{"n_layer": 20, "d_model": 256, "d_mlp": 704, "positions": "rope", "rope_base": 10000.0, "qk_norm": false, "tie_embeddings": false, "init_std_down": 0.00339, "beta2": 0.95, "schedule": "wsd", "decay_fraction": 0.597, "decay_shape": "linear", "final_lr_fraction": 0.1, "doc_mask": true, "train_tokens": 832600000}
Each number is 128 + 24 x the weight over its row's rms, rounded and kept within 0 to 255. Layers, rows and columns count from 0. The size above them is the row's rms in percent of the matrix's.

# layer 10 attention query, 384x256, rms 0.147, rows 136-138,200-202, columns 0-255
size [ 85  91  84  98  93 103]
[[ 96 100  98 176 113 140 123 123 127 119 138 145 111 143 162 138 127  85 141 127 162 115 122 142  68 124 122 154  80 158 159 152 147 110 123 117 114 148  63  92 114 136 117 160 170 113 162 141 122 146 111 114 158 167 118 168 111 146 169 144 166 115 110 155  99 117 168 117 138  86  98 120 115 185 151 153  88 114 102 132 142 113 150 161 115  61 115 113 138 161 131  92 105 190 118  86 145 131 128 148 100 148 104  96 127  93  82 129 115 147 152 122 159 148 133 117 136 144 108 109 126 143 103 148 119 100 174 115 121 130 138 167 142  97 111 122 113  86 142  81 119 152 161  89 108 128 164 124 117 153 124 118 148 104 133 103 128 129  86 118 118 104 158 111 120 123 121 126 125 109 152 109  92 142 157 117 114 106 124 129 159 152 135 160 130 149 126 125 164 206 171 138 127 108 134 126 118 135 134 115 130  95 124 126 114 113 141  92 171 144 140 119 148 151 110 120 142 162 151 112 130 102 134 140 111 123  90 144 133 133 126 179 136 117 108 149 120 126  98 120  92 146 135 129 149  89 113 121 123 133  67 116 104 117 108 143]
 [ 90  77  78 129 164 146 174 150 140  88 164 107 103 114 138 120 106  91  93 135 119 129 130 151 109 157  69 120 110 135 140 122 130 138 141  99 161 150 120  71 152 149 156 117  91 114 140 115 136 146 134 109 106 180 124 127 135 151 142 142 148  90 119 145 107 118 171 177 110  89 155 127 122 107 160 132 100 147 122 106 113 120 153 147 120 146 129  97 107 148 114 123 109 123  70  94 145 152 128 150 100 128  97 121 125 165 129 145 125 151 136 167 170 126 137 146 139 131 128 130 133  90 122  84 118 142 125 130 143 116 115 153 119  99 141  98 142 134 129 116 130 171 130 164 118 120 185 111 150 184 139 167 140 106 147 134 169 129  89 140 114  66 144 131 152 119  92 141 122 149 133 144 149 140 162 134 123 104 152 115 133 115 142 160  89 112 138 138 121 134 125 156 140 143 135 165 129 122 132 125  95 129 128 143 136 101 105 110 156 143 123 119  99 160 106 121 149 146 117 122 148 105 145 178 141 157 115  92 100 137  75 183 102 141 114 133 112 125 105  97  69 133 102 141 168  70 115  70 148 108 117 130 126 116 152 135]
 [135  81 104 137 126 161 127 153 106 154 159 132 124 101  86 108 174 103 183 159 152 124 128 131 153 148 104 121  96 153 128 126 110 161 110 129 123 129 111  94 145  81 131 171 127 101 151 134 115 138 113 134 130 119 141 137 154 192 104 135 157 157 145 157 124 117 152 123 130 176 146 109 163 150 116 141 104  95 167 125  96 159 142 118 146 145 163 168 105 137 128 119 163 123 108 121 145 116  80 123 114 116 120  98 117 134 153 126 131 164 128 153 161 103 165 111 138 120  97  93 178 143  86 123 144  94 104  90 108 126 133 140 148 130 138 135 106 174 122 168 107 161 162 115 131 139 134 175 187 110 130 143 136 133 152 106 166 169 120  80 108 119 122  84 126 121  99 121 156 144  68 145 130  97 133 136 161 129 126 162 103 131 111 164 106 111 158 134 102 148 107 129 117 125 172 102 106 134 108 112 165 113 138 145 121  97 136 106 104 127 110 145  95 118 149 159 151 140 131 157 114 110  94 127 116 138 164 121  76 142 142 109 112 134 159 174 115 104 140 112  83 125 126  84 121 101 144 137 114 148 105 160 161 100 124 139]
 [116 112 137 122 177 145 124 129 120 113  85 162 145  65 114 135 146 104 125 115 133  94 135  80 149 159 127 135 106 117 133 136  99 111  92 134 118 127 118 154 123 151 137  99 127 139 109 149 140  94 157 139 106 115 129 105 153 104 112 133 153 137 152 112 119 140 127 119 145  73 144 143 148 100  80 145 121 111 135 154  76 120  98 126 155 123 108 168 102 109 144 121 140 134 110 122  99 156 111 120 163 145 131 137 139 125  88 126 148 134 121 139  91 198 121 147 120 127 142 113  98 112 154 170 128 125  72  93 137  99 129 151 111 152 125 109 154 148 126 156 126 121 110 125 123 113 144 172 103 183 115 139  98  94 104 126 144 104  69 136 131  91 154 103 111 132 171 124 173 161 121 125 108  95 129 111  95 121 119 165 146 108 139 117 118 126 137 122 127 148 169 182 147 144 131 115 120 119  70 107 130 151 126 106 181 130 113 138 172  75 115 132 176 172 156 141 150  72 131 107 143 159 114 179  96  94 124 161 163 117 129 118 177 128 133 131 141 150 117 143 128 133 163 117 144 163 134 143 128 171 120 148 128 163 119 115]
 [138 120 126 141 140 112 129 170  97 114 170 153 132 154 135 102 138 143  97 133 112 168 132 122 132 101 158 143 115 108 113 146 143 159 113  95 114 111 140 102 122 141 102 135 132 148 116 162 138 124 143 119 165 109 177 168 120 134 168 148 107 134 133 178 108 122 106 107 134 139 147 153 100 131 135 143 179 132 149 118 174 120 105 124  58 129  93  81 143 106 137 172 129  98 149 123  70  98 118 128  71 157 114 147 119 124 128 118 141 134  93 158 142 149 104 147 138  95 157 141 135  44 108  88 122 131 115 120  83  92 126 120 114 135 168  86 101 142 138 102  85 150 120 127 107 124 107 144 108 157 171 122 111 106 138 120 123 154 121 113 102 119  92 107 171 143 130 156 109 106 106 104 123 146 137 134 139 132  90 108 155 137 141 151 112 136 148 110 190 137  91  97 114 114 154 174 147 103 113 149 159 125 109 144  78 126 174 134 127  86 107 121 131 143 119 141 112 124 106 102 146 135 120 153 129 121 153  95 108  80 111 135 102 170 113 126 128 158 129 143  94 180 121 123  93 163 139 146 118 110 149 129 122 143 141 158]
 [137 111 119 146 128 149 101 118 113 114 154 124 125 139 131 141 103 137 121 122 120  77 116 165 140 148 160 166 106 134 111 118  96 156 114 106 118 134 146 119  66 159  99 130 149 114 134 133 139 101 139 143  83 100 106  78 110 120 131  96  95 175 131 118 132 147 135 125 131 125 138 176 141 144 109 132 119 105 151  80 149 120 129 144 117 191 113 121 122 169 133 147 145 178 151 120  82 147  89  99 118 122 144 110  41 150 125  77 124 131 115 124 102 127 150 105 141  75 143 113 142 104 124  95 117 132  96 169 121 111 151 121 126 140 141 111 102 107 144  93  94 114 136 160 102 109 113 165 109  97 126 114 136 132 154 116 128 148 104 105 139 147 112 126 162 109 137 110 174 128 122 133 128 162 142 128 164  76 143 164 140  95 102 139 113  89  98 128 103 142 161 133  84 132 132 118 109 124  97 183 182 112 130  97 124 125 129 145 127 115 155  95 145  78 161  91 100 137  99 124 125 149 136 146 123  80 143 131 115 131 164 100 127 133 103 140 162 123 151 102 137  94 121 113 128 175 156 125 151 164 171 152 129 117 129 104]]
# layer 10 attention key, 192x256, rms 0.142, rows 72-73, columns 0-255
size [ 96  94]
[[151 101 138 120  97 151 224 128 132 140 114 105 160  64 138 125 130 135 175 129  94 153 145 115 131 124 141 112 154 130 132 109 167 120 116 149  96 143 114 121  83 170 137  96 103 144 108 168 154 105 148 146 139 114 141 129 138 112 102 180 138 112 124 128 168 129 101  91 129 119  73 184 128  70 132 111 124 139 112 125 123 137 102 105 141  67 128 147  96 106 117 130 165 126 133 133  85 145 127 109 139 121 168 164  68 117 158 109 120 161  98  99 125 135 111 141 155 120  89 103 128 137 128 116 132 153 134 114  96 131 145  96 115 133 118 108 137  89 137  89 141 110 150 157 157 122 197 126 110 145 107 135 129 127 152  99 157  92 135 145 139  82 128 126 125 144 110 139  96 160  93 145 119 126 116 109  98 143 138 116 133 116 139 108  94  91 117 160 132 111 130  94 108 155  97 117 124 147 123 143 123 136 143 162 142 124 105 118 126 175 116 110 140 129 160 124  97 179  75 109 163 132 116 117 121 149 130 153 142 130 159 121 150 135 177 110 129 104 167 123 139 117 100 140 135 111 150 143 127 131 109 158 116 164 170 130]
 [114  88 110 127 137 124 118 165 171  99 145 121 129 168 157 108 144  88 123 139 139 135  97 109 111 100 133 125 138 109  76 122 145 177 125 133 103 100 153 129 116 135 153 147 132 106 122 113 129 118 177  77 148 112  91 148 141 139 134 165 100  80  86 103 167 168 133 156 113 110 129 122 127 124 138 143 155 142 162 101 130 151  89 104 133 182 111 116 108  95  83 132  88 139  79  99 115 134 126 156 154 162 132 110 116 112 106  86 121 113  84 181 103 138 133 102 138 137 120 124 122 119 114 139 173 141 145 100 144 110 116 116 124 114 125 123 166 134 129 164 171  87 106 164 102 129 156 125  72 141 132 172 134 104  88 111 133 120 121 127 102 101 151  91 142 120 145 138 128 156 141  89 136 108 120  98 143  70 126 145 117 111 134 129 147 128 138 112 147 103 127 139 127 159 129 163 136 125 148 104  99 118 104 115 141  91 129 122 102 131 138 151 123 176 108 144 138  67 126 143 140 147 162 119  99 109 114 155 111 100 126 108 129 109  99  62  84 120  98 161 128 156 135 114 151  90 118 121 133 174 164 144 120 106 150 137]]